Weights of a small GPT-style language model, trained from scratch on English Wikipedia: vocabulary 3324.
Each number is 128 + 24 x the weight over its row's rms, rounded and kept within 0 to 255. Layers, rows and columns count from 0. Numbers have three digits each. The size before them is the row's rms in percent of the matrix's.

# layer 9 MLP up, 1280x320, rms 0.0378, rows 352-518, columns 40-79
094:124146162133095168137126186149120146137071138123145137143163123151145158143112123128161104144100143114105111181111117116
088:111126095150122165138138121147167091125125125118112199119152125164137095120110085108107149085127105101098103120119171119
091:106105130098164133152150107126190107113108116141135106090117110119160150137122089106193102145138096119134159151113101125
110:128131122088081137135129181135117107143130094106105119154091129152116098102131120131149115119158130129112085116137096129
098:112121112094150130164133067104161113146084117157115112116142119111141117125106144128136100115117136147089141138137123137
102:138085094134187104131163153115118083142108101134134134086132122149152132121114123099163153123140105139146157182127127122
103:092127149101112119121149140141181111103171154135158131123121109104136132117134132103137157130138130128126112151129116114
092:104161107083183124128107168163124111137113150071104157144118140128178152166158130115189087108128125132105135129116167118
100:123110168130157111120135135085130117140074132156103159101149137122131079120122153044156172139126124092116152111161126125
097:118106154129148153127159110113152122141180126145148155122120160185129145131094114144135139109153090092137125116143125104
091:136155105118099084126145109131073114122107124132154101131126156146163145138128133181113120145181089130115144138158092110
096:176095123121158128102115126112066117126158112175158149087157110153140119148134108127120088141132112144134127146138140124
095:118119103129083212122120145103116144131070183120149145167095113144137093107151087154120122110103140153103132126123117135
113:118144142095105155092099131119110121150080167145154099107116122171079124130138122155149083107132131079129159119137082170
106:119118126175114114104126115088106160123180139176169162139176145142087117138143112144135124153122129089131158183050090174
095:142095103114142123140121116143121145098105099110114128109127110155119112147160115099136153077096153143117141125138152135
108:129165124134131126118152105107108159127127136126111115132085100158132144135160171108117144136099137102117113142151147132
102:153088150173163107102104153090118151118099102122119148149159180062164149119171057110119103140151123096183138102099109130
102:148137083125190091154143129140124125095085109133132118131132134085141127106090111093175131123114149092123130178160117140
106:082121120126114105135110133119133113174129157138143141144129134149160112135136150109119142152136140114082149154137117119
107:133149123148112115139140200134154125127120098148113146114144159074125144112167126107124187146098111080135170124128119132
095:173157109101162161083144067163126107150128101161149116125113157153158133150134126138153124155121128119153089111132123136
094:114157134136121143124139176116151137160154137136125090090141079178170097181140178144149159129123141114136142143126137122
099:141142128107168141173116155143162146128108140089143140100082155095175089092161143132132110106126085143142114107130100111
102:199150144162075102101126091117160107096157150112125098152169106116128149125160146129129096170108170109135132159111193119
094:137137170152112100123135122179165119117141123135148091123105123126129103088124126142134090137131127131177086105156151105
112:077127120146123107100081123146119139147166142134103110167112116096111111130131134165130135120142148162144130146104134093
089:141109171138141139136132124117152129118085108140091097072138113129114085146105133168140081092118083093116116114090151162
095:120161151121186128088141169131135139085121150111183121138127123128184094127097110128125160113108113096128114116101151091
112:109131110073157125154189081119087137157072090152105145150123123116172134136114121176120145150192098138143100079109090093
107:109117137147119095108155117142174118103182109149112138157147130111119095113167106158124191147158128140140146191125142165
100:176153184124084144140143129138182076153142113155105073108159102079158169150084125116140162146103141079119142084098149093
102:122165126126136137100114129100129132142126113180080120121137132155130134112140133112127127142128116130108082101115133129
096:120145131110076187138135089171110123101161118144140157112125101095131074145123126140121091133125092084124126098117131113
098:125116135106161155159133099103112158138125155128160160132149109099131111095132104124085152139152162094109135129169094118
096:134131136092127167109146146086144125102111100121098179127146167121144151156187131127166095104105117124170172145125131129
103:137150128105111139115126140087185121117153138110100126124128139106129172056122127095118101142118159103121083153152099090
098:160091140150144096122143140155151180095148130135109125152135101101081119128109128108120131128141122098141120166179074164
096:116116153132127114155122140141123170106119148119113122129139130101118168153117149113146167140079118166093146114137168153
093:128123116104144115117150134136130089127105118098131150114139140106137128114136125107148094132086105171156124129131139111
085:121137108105147102130142116112165132137123165123149138142138114116113173127109124141128137136210097145107151110154102139
091:178116136141172136126152086105096128114121162124091118114111102087136140100080133150120159133107109112134137111146111127
102:129151154128077172141130141137124123076086129144107122102164145119116092132151169160114111144110135147124124131139113140
099:126121094143122143095136106139102129146130184145118096125126147094168132106166161123151115129147185143111147120151095165
104:106132089151168127139146160149127158114074099145106116125145067083124139141121109172095132140121125099142122125093089109
088:106155138128118124132146086167118135116146077085108114097105111097105127130093154163123111165116113146144135115132135135
101:104114123136120116116124112128135147124149174171144153150123120114098148118126153118151075147117139103134111146134135163
103:158155154174163124167146110139130114124098178123139108134109109149150170107061105170116138126154115152119101132118115103
106:131146146084105131145089177135096112085088118150135121159133104096103127146131167128134112150117143082112135118123119107
095:116150184099112141115131122130095117133114124168143112150129146118109153122108145142100131092131136112143125108125155179
087:126084118135120122122115130115101131162125133130145089119079154138120144141139134130131104174137129138120141118119110131
096:160128135144125163145130161131151139168120069176113119139091126124105151138115119146136143168124142138146139134146099131
106:107094107129161121106143133091129153131112130109089145128149102136115119142118114128132143139143099134139100139147094112
104:170098144128141149088126138129134109128152099081124128143174122148157150124125150099145088122133168150124160153116098122
099:164144163101146159116085113174162104160129113137124127167090123111119122122136140142129117128114119128121136138104125135
103:122124158107142143109146101143145125137113143111139160157127106153135153132121128144070111163074146114138089111179143195
093:144163163141131136095153106099146121092129097117117171128069139153077129105142113110118147135157120172124153164110162135
096:110143156133072150118111179101151134133116128161134136165132114163124113140149116093143178138147115123100148092098112087
097:083130119144124112097101120160118134160110120163107149155153163139119147114128108134092096097136129126108126119195116129
096:154188123136110119120181140137109107131171130133141110082084139138129109116111107156139127120134113135163119104154137173
109:070138129127154102130112132129093125138131108133103131154141178131122115132081102128091160127109132090128128135137115125
101:109113118096099143103129141127118117165136111114159151167114106118122146131144137147114133117118126136144106124117132129
099:141120153115159125117136164152086165147142107111160131127107122161105108146109103111129145080115123110117138172133089113
109:128146135090140088148176130135073137126176100174152129157135112137145170098155124110162086111124167128129149136088115138
098:120164156128131181106149142126144125102118136146145138124183099149141124098140114115101127126152098204166149122128149141
092:175086137148138146151082142090105127147111148109168087154140112120099156162107162156111110133131116160143142127124115123
110:133138089118104132166154141163164139134117137149099132136096112104131128175145108135095102152133180148112118135167128112
094:144108119118158140095141165166123124120083109055088151110130114147118079123125098139084153121118138146139138108166120156
094:147123126155139127131131160132123181102147134096197122104160114106138161131141118095117131138115180119145112159113118111
101:146155116094144106134081128137132069112124130146109126157070163146162107172116168135121120124115104153161150112104126106
095:156167154142145161078143161116114114077133121164140135087104122113107138129130104144096137091106156141144144149165159180
091:105140115163153145115106128140123121122102121119128141152124143155101099101128114094139133104125114086168212119123113168
101:137166176136145104121139165084127145131161130176159081148111098102119157106155132118146132108151173123133134144159173151
106:140112126091094137109135151131117140126108063143145119179126107117114129132142136169133107115131081089151113115155119117
115:134142137129121111111115120177134130104124102120081170124106132097097170108109108177125130135130128128115108153113123138
094:097135116112150112126127140123148123158156126135135108132131116142111101142138135151109100112161112173091133123135132156
100:098130136148123087132096130092146114104107113116122130115115095153136115171098111150143180139102139123148176116099137113
092:102135155108150101158168113161096120157160152138098131103077109131103120108136161125134150133085068107097111141140134133
101:083161125128115149098183157149144144119156114133127139145135142104093130132107116107132084100128144087154133127077147137
108:142177160116158136059115133084144095085095095155115150144175132153111108113141138146141083155124084116094113158146166143
098:100111158096120133118144116129119143162137108128147123138124139122158126123108147117147156119089098157159153166105091135
100:164087146114161133116116108151103141140117152136119165136162125113121098154097137096131130150114157151135122168102083162
097:132174139170134129107127156138143136110116169117091134132094118142144092138115140158135189103091125082114169094113110131
102:101112139089154140156139181125095124118132151130126140135116115136109120131137147115122133154111148143099116149134176156
109:126104191123102149117158156159127174126112120147106122145115099132144112119175123133125173152070117126084133138108123127
107:134147125136124145116108170120099115151149099158110108161138102111147133126131118125126098162157068120117126135125149101
094:163127120167155144086147114083083148132076113128121141144113137158154137144166140114112136116106134111142131121143160130
101:072115163131130081129146100142172122159116140067155125130155125142133141100120089149112133151098179128121176119151121126
106:080108107155109112149138151080060108119139131135144129147122145104108128132127109160123120132155121167151130079118116139
097:141159139135104096146106096105090142119093143120136108150101135174150143064089115152142140122140143144148127095114127127
098:136156095155165105136135102182100128139111111096118186119121119157111126122154120135105134162148085126132131141128102147
098:097136112161170155093120127104144171104101108146124123131131155118133177186166119110134092119121113115122123140086086171
101:131143172130136099115111119109137130144146124092141145147146137143171094138130140135113099119099139101074104089152185153
107:111070117152153113152095095065122123152132144119125157101151101146096136075211159103107132101144135159140135106107126146
100:128096084140130129112105140089151124119103138147139122112068127110117137131146103156112168134143137131099145124122121131
100:174103119100112131133140090140158093142103161163074121112160193124161156143079092112189155096145126127096103125135119174
106:115090141111154130143157127171099151141139155164131123182079120117160077118154115138115135116141113099101131126178092117
105:162145108129128133120113122108155138156153135136136109105157108130166159138098152117153160102152118125120129071151097161
103:125126130188133131136139107160168126128140085152162116153122086140146127132075195109128140098085142170090126119147080170
094:137143143100120122128168138163130129159134148094121159133114118154095124099118144148163142153179110126127123113144181154
096:132141074128165178148118149108122167108115123118135096182107143160113152121116118142099139160105143147153104146136130113
103:114109122184128149109140110132129163109078139120126173157092125105151102116122106114092096131078159115136121132100125166
105:127115126122142170110082161148119106135116123086136123185104139138137142163111144159119142103159108143099128169103141107
096:089130135123147097141100107136122125088126122120098158103134170117124130119149133125127120148158135094167139096120134130
102:165109192108137168125096110124135141096115137133156159099110115141134147107145139120149107136118168144155153106125094115
105:136115100140154153156120145143123100097118155153128111130141115152124171087137149130153138111135087135154129173173127091
096:136132099107136134161154122146146169112167107113132133111104162092147092134109132140174136126131126170137125171056088171
103:145116127152146145181118106157075142125160123169119175155140140140152116081117090121133130104128137143101116147099125086
098:106119129155147104149142143141150170166158108137122139089138090105106170107112123115113172100166140129139142085185153113
096:106133155129133140138098089114091126099115156142105091109127118124127138110089136165138139158120091132156130145161130149
094:151081079099125192132123083102137169116100129081119128125115108144100116140144144097114131147139118108140135126159117121
098:153192136135091087108143170174093148126133137125087099090145140101153122115153155114139141088111132161172119072090136145
102:134132084135169170095144123101098100140146140136117135122160105137150135174124124161112110092130116101171135090111161118
103:126159086150145128130162137078109120112146190120125131172166131087170147140137143134144102120132124130113121092135095166
101:153107108102103152118138123163128104096116114131134122107114143133131114180082129146105160134148159143163154143096123145
098:120136118106120097064106138132125118149088118141130136138142122151119121144152150135142137117115161159111096142170148133
102:109144077101124193185128141100132150114065145130108119093118154159166134130117136132118106114094143140129104061151140127
108:137120134108163106111122146128115098198076136107100174093102161120125095074105158135111114126148127145126126113110135124
099:144121117128095114131124165145127154182106106125161130136135104109127094126132093146165139101080165110117106151151099143
098:117152120126147114134175083117192109131142183109151102130074163129112129120160134092115122145137129148097150126108153138
098:094138110134143139116176150159138120110160101128135137149125149143109101091153103094123111135099144143072133144108133118
105:119153167134109123073116148150133115123100105150105137143139166135147134144122131099122168089114119157136121117107124147
100:127143146152126107110142147120133165149102159119137113142116109135091151126140125173136132168161139135134139087142134132
104:151143109078098129095151120108116165124107117121137130152110169111078146092114133159158081166128126130118127113110127163
103:118099116167139073106116144103131163152115145134087163103154129093122120128160086122134089137135149117141108147146123092
096:105080144093129136128145131153142113177092075088132089127156108102141126121154099123088165127172153107134136132130122083
098:116125171122087113165101145164101099139065102133146144104114139148101132087116139117160114135161121133119152167127135133
103:106164114136099101090124181111164117161093127140096157100089134130120075101085139145141156094134138158141139152115180153
103:117115133109102127104156108093156157094162117117124181112104139089098154126127146075153103128151151126121124151113112137
097:116158079163121140137137124109137141136124183136130156134081137111146177130104105209091150127170113134088107180136133129
102:137116143093170133140167090134142107157109125096049125094114157154090130152143119105118149104117152147110128137138108148
095:148140103095106102101115134141111109117132154140154135107153133138095174147162083109078104152093174094117133150141116127
108:122106106156112112115190127127190156121091105072097148142108149100103110098130165128145146123115150123155109090132130167
103:133163074139121166106118117124109115104136109150153122102101143150103128096107105165109125118136096123133129096096139166
100:097158169113104166066113137128124150088101158140156102136102117127147146089106149142139126104104139137124135126124115106
095:144127110077130172136123148119135126141151147152132161134128073105111127179113091163115104118140190123160139179093148114
098:128114110098116144122118125115166114083169157137114087144073117158112131125137141122092130124115149099098068169118106136
099:076117146185123052115089116113165162162146127151135145131142134161104087159170149144112155138118125134159126124140120128
107:160123128120161091148096132099157110162126115188090082146120101119103134137168169146112109131138106124130146093163143134
094:147179117148132131162135111139131145104121125128159112144172106130127088103117142133128139136106114101112146107112130154
095:123136128117129125098165167158152169151145133166104111132097156168133174121169134123122157157152076129146099148104101148
098:130158155118092110128099097117122158137141138154156145126167098128110126171131121116136100120115116091127163109117144156
096:155141132123117141139115140137100170096165099143091122129128122152143093171080179154132129105114138090131144145142094182
100:126157132135153112111085112155118147104098139129105183140136096143118093100104128098125103116117101199140182128150070140
106:104132151087145083123136137071118139129123148123153135102152118103131119096159130141096183114118121140079153142129127147
103:103131111126146120160133119096118138142119130150145116117138137118105120134121147145139140138162147145158160098136099125
103:110160147169129145110127086097153142125130174112128141113113067097131142129126125096146154111104145137112105128146125135
099:133096138118143117138123088135116107123081128126082153138120147113089121135142132120154116157145124141140092189145141111
097:161159092124136190169119117130105110104096143104111115157092152145128130163108149131088159141111136130158159132152107126
097:130164103094090116165151123162124127150117111132110117171126119127147121128120150116105106154121180147127165115103126167
100:153129118083128119122111173162067106087081121163134115160170128141141089148099109131150129127133091163142122152130102154
100:154120120135157117069123140120142091134125156119150135123144083128147116141126152103154111082149155123179125132118101160
098:120162135159153148094124158160158108127142125134146139154144106111096123151108139128134166124089132106124108086125132146
096:112118116137116149179125099141139076102124124140112146151122134133134107129137133085156139157123122128148116130150124161
099:103128122095097095115122141160110141161159138180105147113123137103111083081143126162163124101130126144162149096126172111
096:129111148094133103113137125143132113162151123111100145148103121153076099135133118125132114191058104133145149143116150124
096:112154124088125146127106174135132128128154107110098142157106084109102131100172135153129112140147140146104139122132109137
108:096145093104135134129106079093139106176102145150130109141146152148165134145115113130132076133111148145121137125108120156
096:167159161158121166116151096131097125134082150116112131099116134111134138084178099153101141114151123111147149124086135117
105:135138103076122130085120126117113088140148142111139109094119117181147139132179127133120133162098082138172145096124148142
102:131116125107143088097085103139124126153111156134109121130130115134142136083128143119135133096115156115124132151149099138
101:136140088148139176091132144108093092112120133166155098123124153087100114139135165102105161179104102100126129083115087117
106:187158117118120126081156127089126146177089141138120168133093129146089109134137164136120185139093133140103121137140164108
099:135153118122156106141164160190168140117133124116123101156121127130091129113169111092147160113152118128155141125118155130
096:123122125200114096138121128125131112133116171119142104160161159112112145128153107129127209115117135150159141111123138136
098:115149103151132123085092141113164152119150125175091173127109141085096130083162124108088132112153127104123152111122126125
095:135090077163122117135135144167097105123112156123151108093119105129115145143144112162121142089139121116139072165115120119
# layer 9 MLP down (transposed), 1280x320, rms 0.0186, rows 352-518, columns 40-79
096:079131102127128106147122139127118138118133108131131156096140119111170149114139122162124166088111144140135148130131098115
098:138122119110149118123133118088119137148127077113131093155168109097124152122137156129128125110109136130105161158133131114
095:103151125179145117102097120197109129140136130141152136119096125137132128095098159110150105135081120133157122132165085119
104:126158112158145098174103152096128157097119142107094130150143094101115128112130124114101148116129120083108152128132109091
097:169144153167138164096097137135096115150112143108133151126157144119111125147142143131130121118160196132137161129142140152
095:142157120141115159121149109112151125117113102153120107113093073175093123112135145081135141125114120102129132143124162141
108:137114119130134102116128109143101123112079117124139118095124140136103148144143123135153107127101128140145126085166124151
087:136142121125125147109093128144076134079162135144121102131159144124107149112128150120152148132144134090141095120159112106
100:122114165108112162135157116085121133112144164150101121098157131134138116095177118096094130128162119110155141175125142170
092:132128166113127132124103119117119133153116126100147179134111143152126122113143121140099116119126129174144093127116092116
090:144130112116153128100121131114149127142081115138137200162160128125154153149102140107110086109123097126157128092155117152
091:172093128173119099116102110115141133132174146097128122100078115111131078127119145146142130176101098072149119140132133083
099:123164118128133124118118097116100143116118101106071147108142121132166100116122137143089097089162132123112098110127113101
109:124120132136115084144123159120172090162145122110122116119110156091144159140174149124139082121123166179162061131119146107
101:108170120126148124105151153174131146097107126115170135143136136134156127143178116136133129117139124097127120127148122174
095:110137139134131131145136180132078119111114110129143148140131120137165119144115127128144147119139108103168103104095094130
101:109132123166097150147140143128135095152120115115118114129111119130146099114117116188156151108155098106111105131145132110
102:118131155131126116127160111106157103125092152132121159132162089132155127098109089116120156153082080168110125136155127120
111:093168132156132081113140139146137144100134120108144148145089142107142174128150161119121111113097130108150131164117117098
104:132106125162147127150133122174136110088136171094134164158170125134137127087146129186096123101126141095115126125145081113
106:118151137174165168109137118099163123087135141068137145112129106177113118186109150117142177093145104144171138167102138084
096:123123130085154167177146109103106130147119069091119125108147139125124129107177100125130120130135145109097136118102148140
095:134153112141159128132109149126114113147136079128145138155157093139127141083098077132109105132132171169110117154120164152
099:074161118174105163172132122121130159143134144132167141133115134113146098119138130099137134107162091161132099156068137126
108:146091119138146168071134121119116105095120139130120123104103080155108136160164156141140138147104121144160148131144137132
095:080114136136137127106115139130094100115154115112096104075122106189094152133129118154123135131154117148147165105133170103
107:135106116139155102127142121149136174146124135141145106132154145158114132099112110115098126123163145144106108163106152125
089:111150157124119146151105108165092132131155148123106149128124134118071149142124100113127134133114148135135110130094127158
094:120116138165133112135110142167147142103132070103142165116112082126160104159126139119154118128127117117086084158122130127
123:140179122115092127073176112129136122122137110094128152164101113147115132117118137144129160119158103124134113175097120147
108:150102143122126131077102134141166129126139121132106100132140100142102124136139143126126097175130108151127146139114130136
097:166141153141124165149170122187108124154105142093147147141083151104129138175103108103132127162110153130110148160113132129
100:139102144182120109087133148098137084103112135120130154128098118123113090133079096109177142124167111129133162134095138148
097:132096137136173109100120141147141128157162096111118140122121147133108144167144131153129120079125090148098162175172130174
103:098148131109116133138134149121123089113168120118151128123102110140160129123133171132172148109102171148157116149118121142
097:165130083161125113082145138113150108082108123127112076104127155151121163125093134149131146145118152134129131100187143127
099:126066128124145147092123117104071128117092134110143117131152126182139130083140130164157134117160094143099107152127132133
093:133122129136153108141087124073106110142118126141123100152092125178170065135118105128139057149158129086128120141124143136
093:106134168131138169135119109141157120151111151125152152149100140111124117108098140158135155104165098097120129161106190125
093:150123129139165130108155113157159118107128107114161109115113118095128083167152147134134116138151134109061129107146096094
084:133122128091161135156103110159144152093089107099135135125135122154127124125136121118082131103144116114167121139121160133
102:118099136095112159132118112165120089112099107129121171164117102136082115115152160108124109101132092099120106145123111131
103:080078150131129141120096136126138146102151121104137130124117147139117181113130112085116133118081155146184142117117090131
105:092101123150117107159102124142087122139132132181117127162154149125138131106116099165141111156104145169116119110118150118
102:117134155139132131127173106114070100092088145120096130162118106127144126139126099147106133138105137094132118112082127137
094:106126152116129165103136167138114157164121099142124114112133137184105145160121102114125091106106120163089103139160127127
108:150124110152051141101107096139159146103127128158154103139102090144133129083121125084158150141117154134103114139111140173
101:135089122141126166041099128115104125151137070142110103134097097132147156117119102092083122089114113094147103127168163150
102:089121077107144123127117139131183106159083112133088117126148122145148137164121123162108140108115141098132160136108107111
102:168095091147141096139096138120155133176118124148104152134139130110120089097129112115179147137116122142108143113135146105
089:147147074119117122143136136142106136123122161143104150167135089136124094136106124101135182112130134162125069079130119132
103:097125108137077093100136140145109087105138099148136080136104120152137124150137120098136141080101107146092125151119087138
103:103166117106195152097124135141155120112135155136133106148161103111156140150145124123119096102093075161113142090090115120
101:131101100143120082117114141137131133105124173117116150083095167113140157149085133145147096150081157094162145155149118102
095:105085108135144131146109088115132123164093145131146113138113129133185084122131141123183132121155120156149131113119135114
113:127132161143131118153163125157136134132109115121156119101137119111093143130142117118151096177162100141123139125161138158
100:087175143141105104154125145161132150133128101116146148129074095088136139136152114118139071119115124125145136136116141119
108:165108107143118123103168153094117171079168106082118156070137140130147084141144138133128129122097153113128127120123108120
099:122087138116110112102168131128148149111168164123112108152155146122166136119126149093091132128120157109133147126132175110
097:100141192147071094139126146101073151120125139081149065132083121074154113109120120126154158102130112112127118127112112120
106:115133110131129094130101145137133144110109159153157127120121076109140139132130148148080126098168157102098152121154127121
104:145132139154111136155138127162119082113150097098108137166125107135132155111110127101152105137074160154117122124186118112
107:109094125129128143155091116142155146116141138135112126105127147119093104151149166116118166116125095141115106116153071138
109:105119132136101171130165137153112128115151098135134165145120098174144122149132094128133115136178098114159118160125152089
105:120146133152116130108161133093123115121138159123137106097087115151136163124135134136137095103153121119103091144168103127
096:132137136120113134112119135185159123103094178163131092148135137159126158130102116099104141148115132109119137164173091124
109:126125051125111115184150146137105117122150140118139113163121130151143138121146139128148150089160110116098120132122146116
089:109126133162128139096136118151102099095140130086124107120107149095133133139153135109061111134109155133092150113147162124
089:078163102096114100172137132134138079087134104120171103126102115102157095144095178134149110135134104129133099145117131141
100:151121135149153130139119156154122114121117097142161162064133104135087132159094114123104090086129177138134179138159095118
087:157150139103100172154118113116102126120110159157131119073136164143094122102176178139132149123065131099174114100152129173
086:127154124125125118094133142156141124158130159150166107132108125120114110084132107118165127083117082116076096125134138107
096:077143112107135153159131129179156108139144121089116103142105127118145110116136174094131127170171081062146160129166127088
110:096095126109168114123132148115112169131121094104107126122136107136143116114145157126114095132131131119124115132116118145
107:161101135189130127135108108146082147111141094146117118124144157133141159121176104105143134123135157156110122156107100091
100:122140128182152112142122107113160159170134126137145124141170141152151132108131138106128144136103096120124129117133155115
097:133133127115195099152127120128158134110188146130144136154182123126178121096109131129129133114114128158134122139132137148
088:155116088106162137157142137096105101082124127134091105141160149125184142223126156118144136108126148097118112091133136121
104:155138147098183143122152136101117146129138107091163098133106188133164126118139118171137116174105115128122129134162128108
103:125121169094164128086130122153116154127142125176111123106131156143160128161105141150111114140132104124119199148100164115
111:114120102150136148079125131137156131127130102097103119166112125087144173127098139129149097075132118139113149119159142114
100:118104131134120142118090131143122153116142148115115115107128154179098125089139116119128127157082122124098153106162122118
103:158119106114111125114119135162113141151118137147097114133130122123124118190157155154115134167102168167130141145124123135
103:130135127129123127107163113076060158132151115142148116151088117122120155127138111132132132128109146139134136095150134087
115:118108143171093137138124143118110146133133098177128168122174117118120140128136143113123158132087140133110135151115106116
103:092190112157106135093123162116101107166115116176123133118104119158124125156127154131108127167144121138119113135127088052
093:115156110115165100151087116106079154125099093160141143134140148116108110151132146118130115185100105167140117139129081088
093:094121130151083157119091148107140150176113149135104138108135111127103150137109181137143106154151142095144122081116171178
100:128130125139117120151136124122142144139108128108149150107174142082137144150174164160120087128113140140118106096116161126
093:155072138143174138104140096150101123101127145137130080136133074130127131148161126101124115119131140094137145146159150102
105:132122145124072113152101142110136122113183104085084107140157122130127120118130143099132114116144112134081134109119165152
093:111122136113168118168181103124140060134125116126145149079141084100115087143105119120127115127126154118113123088134140142
104:123151164135108101093184117102112118124156134127152173157067168122078108116124112093201149084143083117148136144126122126
100:160114154124136139123143066110145152156155121146133151136156147102163145142161138094128121140139139123143148121073117148
109:101122126139133151098114136102103129100127102124123118134109184223093092131157151153114113123073126107151150106110190131
096:145106100107118121185179168116135156115082134118147112129101162135059146130151104086125126113133138122084136135098133135
109:082146118134116120125174126106090108119152078098111175093145124117095107137124165145128079120122135137128145138166146113
102:130147116101109132127125127148142185134131126159181109135135150119109112135100114129068152157117155166104134127121161102
094:110166118085134118114115128096129120117100130122121152155138131116136131150119102185114130165142113107139107143119127121
096:131153122134114135116124152135125123104183173144165115152131106153172146137145079118160133073146122155125111103124159150
101:113163116127080141096128095166149147151116160142112130144092131132127120123121123161093134093132107120141099150108129132
099:103150196161126125132143156144115118103116126159113103091064115178121166135154111152097153124090139110145148150140136112
108:136173102133104122154142105116163119137150090116126104137071125114143111108127119191142143125100114104105124121146148116
106:121156151114144145178139135150147095131125090148128114163138136111122136066215124143148127125110167143089101113125106151
107:165153132158133116147170119091143175141126158131123097102084159135102167116142154097119128142150120183097093128108098106
103:118137108148113118158156080100132143151122108099135159140094092126114192096104110087089146085132114148092129121136139130
101:108162132135162143134075132115115122131131099145143091109116100141107124106086163095112142102151156155105145115119117110
103:150098124124121123160142155148140142135099128131134102124117110115098116122147162189092190142135115088116098139159121114
100:157145110099109143095081093145152116165136148128144135141143140159129157128116134110104071116078140141148161115167119122
115:177108100113131140107151135116161177094107127119144175105161141157146112110138142131141141145131074122111139149104147092
098:124150138131174105138129116137146155127114122093085164142136114145147105093113115137071187153130149184144116142096121137
093:096139128110107105118116157132135113121139142107102093121141157103098139190130162145167113142128158149129108137150146084
103:129107161139096138188116141127078131113149122113138127118154131144127153071106136099108138081153115135112142103077128129
099:121118140120111124163144153102155123147095124112106127182092136097133207133084099129082137145130136141123143122107135133
097:109149118134119129083161132136147101150172089173146140119110138130083110142118095121156104134118141116095135094117129102
095:098099125106136136158166107123116141154138149105162112158133113147115136127120117081175155120165094127132096151115154131
095:119173148117152107078111093121087126182133156110139158084138159118138124093131148157171152123136080136130144126155135124
104:186090121114118082149173124148143119086144149141144160114129121101146157129105156093150139121093109133130147149163129154
094:158109164100121129114116119115104131129132147106115132126102112125132129079122172137169144094132111146137134074100136124
104:080121122132133114120089119122154157118150108114106144122135124047139134097113095156123140166092112166171104155097117138
094:143158131114170109103156084177145109129125144097161140140088097102140126127097115121118136148141122099133130117128110158
103:106122097123106135126164155137142139107098160138154128119077129152092126089117095121131105160122126108143127113133137119
104:106129142134134108121102160149138145170137140087133094097120116146108176114144091122139109110108139129117135128127113192
105:117128157123105142092117128137124144155112135124154118098181158127121101110151135181139102138125134127133106137123127142
106:134105168116145152135099126106080134129092139155137149146117151149104154135113077162129120145086109162150134103135126155
095:110120118121115111116146108083096104086105146119110128182136119137132159069107115157205143123102135124150132184123129132
096:145116081154166140172167149158154162134116114104132115165086111097102130139109114142115132107112108119135125160145078172
103:111114179186162117114090091096142097125129151194138137149192128114119120143123131123152091123139126117119129138115138137
107:152116118138126143107112133136109142108109108120133125112130088108147119118107111146099157162140104101114155160114118120
097:124130150093106133109106119058147124132124111155094132123170140137184083169107157143149124125108173138142125125138159126
102:100106161092144136145117149174108147080124132101121081120108074129128142092141161111155152114119150115165129100127127115
091:140162159106088192138135124113133131158173143131098139117109127093125077143129145077177113152154103142096149146110152147
107:144126134136167153128109110153120143152140127164102148145135151101119137128083116120135083168108092094137144129129135141
101:118120123135166135133104152129145149155142118167172160110143115165123143091134063145077131126159099159117129110178152096
108:133125127142124151170125166114149077122103077121084132151134105142103136095142100119064114111120116105161138137087130132
094:122126153140142098129155157147091100162137129134109149144163124130103105119132119118104118147122140150116132091154091106
092:201160156145102122150138123129148137142104166185171109139140122084163146124130095159146119155159147138090129094098129135
104:126079133139128130138118132149144112166157135134125134123145080136103085127151133118140143146085154124123124098085136122
100:169132122150113096108167130126167098091118135157111123111124135130127131119179157171151116134140146140146112141136139154
092:152104149115114102118168100189115134170136153152123092115118128094126080142159145124109105145145122140075114122086093127
098:123138136090116151112117117162100119118123113144073131139138097113106112091120158092124096146104108080128139153145123148
090:143146144164157139138130078182112102108161102140164105110099144162136141166114122157109117180148131161129111144124103150
093:116135131096154171139122102169087118117123143121142133118082137111138155114100132165130145114129098116125120110125141151
097:148089165094145099124185105105092130158111085167112173160153081115123112096104143148136140112146154126115142116133147106
113:150160134131154128134124137100145133137149122177171137144138161129132158117092120161158169105139124112127118219127149130
101:133164164135119161135092141128150102112157076151124111089130067134124114078122152153132109131123153126173154161132121128
096:103115137148112164166127115127084156120152122116147148126175158126124166133105124163134107134174140151117109141116172162
095:108083142163134128095197084100166168134155165163134116122131126125132093124121127090075148129168124111175135095121124099
088:128154127124126140125121110184109084163114137122125123170118114078140165126097162153118069143118125171151106148098119115
101:129125133124134119127134142181138098182122121165128137132138107080098125132107172171097153136111110153119143117115139116
101:144093117112121173131151112158096146177138183117135145118109134095123127123116149161119119160140118149077153130062138132
092:126126138146089167147113136077129175168110111104130132095180107106184107122096146127168092132133141112121124158104113135
101:118105143119153125094175140089125136141135116122178123131110153140094135174143178160134090129118126173129127139184160146
100:121139153109156115155159129119177140123149114120082110155104106134096132133130133112129139171127191113122144141119118141
097:142136087140095096123084118148082145144122112130173120151114145168155145135156131109126134103110135132137181129129153101
101:138115132119133103126161109127126140116134138162121129172129114124119137105126132121188157140153158172139134090121126119
094:141116143147111104149109139125109120105047133133125196114134122168172157114143123128155105168120111111132125137120143163
103:123152154104092112143141132162153122106124147150159128110152108144129099111134148125147170122152158122159116121105098045
098:130110141089164148133147140159143106145191125137133126124154150101131126145084120123130156113155152122124074119148125168
104:136134122129148124135128171095098132120107122128141082147125125101101136143149110107146129133116137094138139133115133080
103:105114112101116143161136147127108156151142141105108167123137168133127126126128159123124093139114114132098135131117140082
098:141128123157177163133156114126115148128141158121125124100131155113145101106125110094160169162128164157121115130144111103
104:169144096124128108147109138114104135200137119162153130146162165111140088140141163147160134160107171119118136134141104145
092:139145134163174144135133125139171129092130119112130107139128095114105112108172129116130104070164123102118123107085152129
094:124151128095148106131159133095135144092122118132127169132114071127156119147112120149165125113124135109115125156128109168
107:121148099121164117159090082113152092101084119121119129122157152154144155141179137130113098116127115178204127132116123146
093:114166147106106123156151136106115131143152134129152103151131170175106147111104124082116117138118119110132113137121150151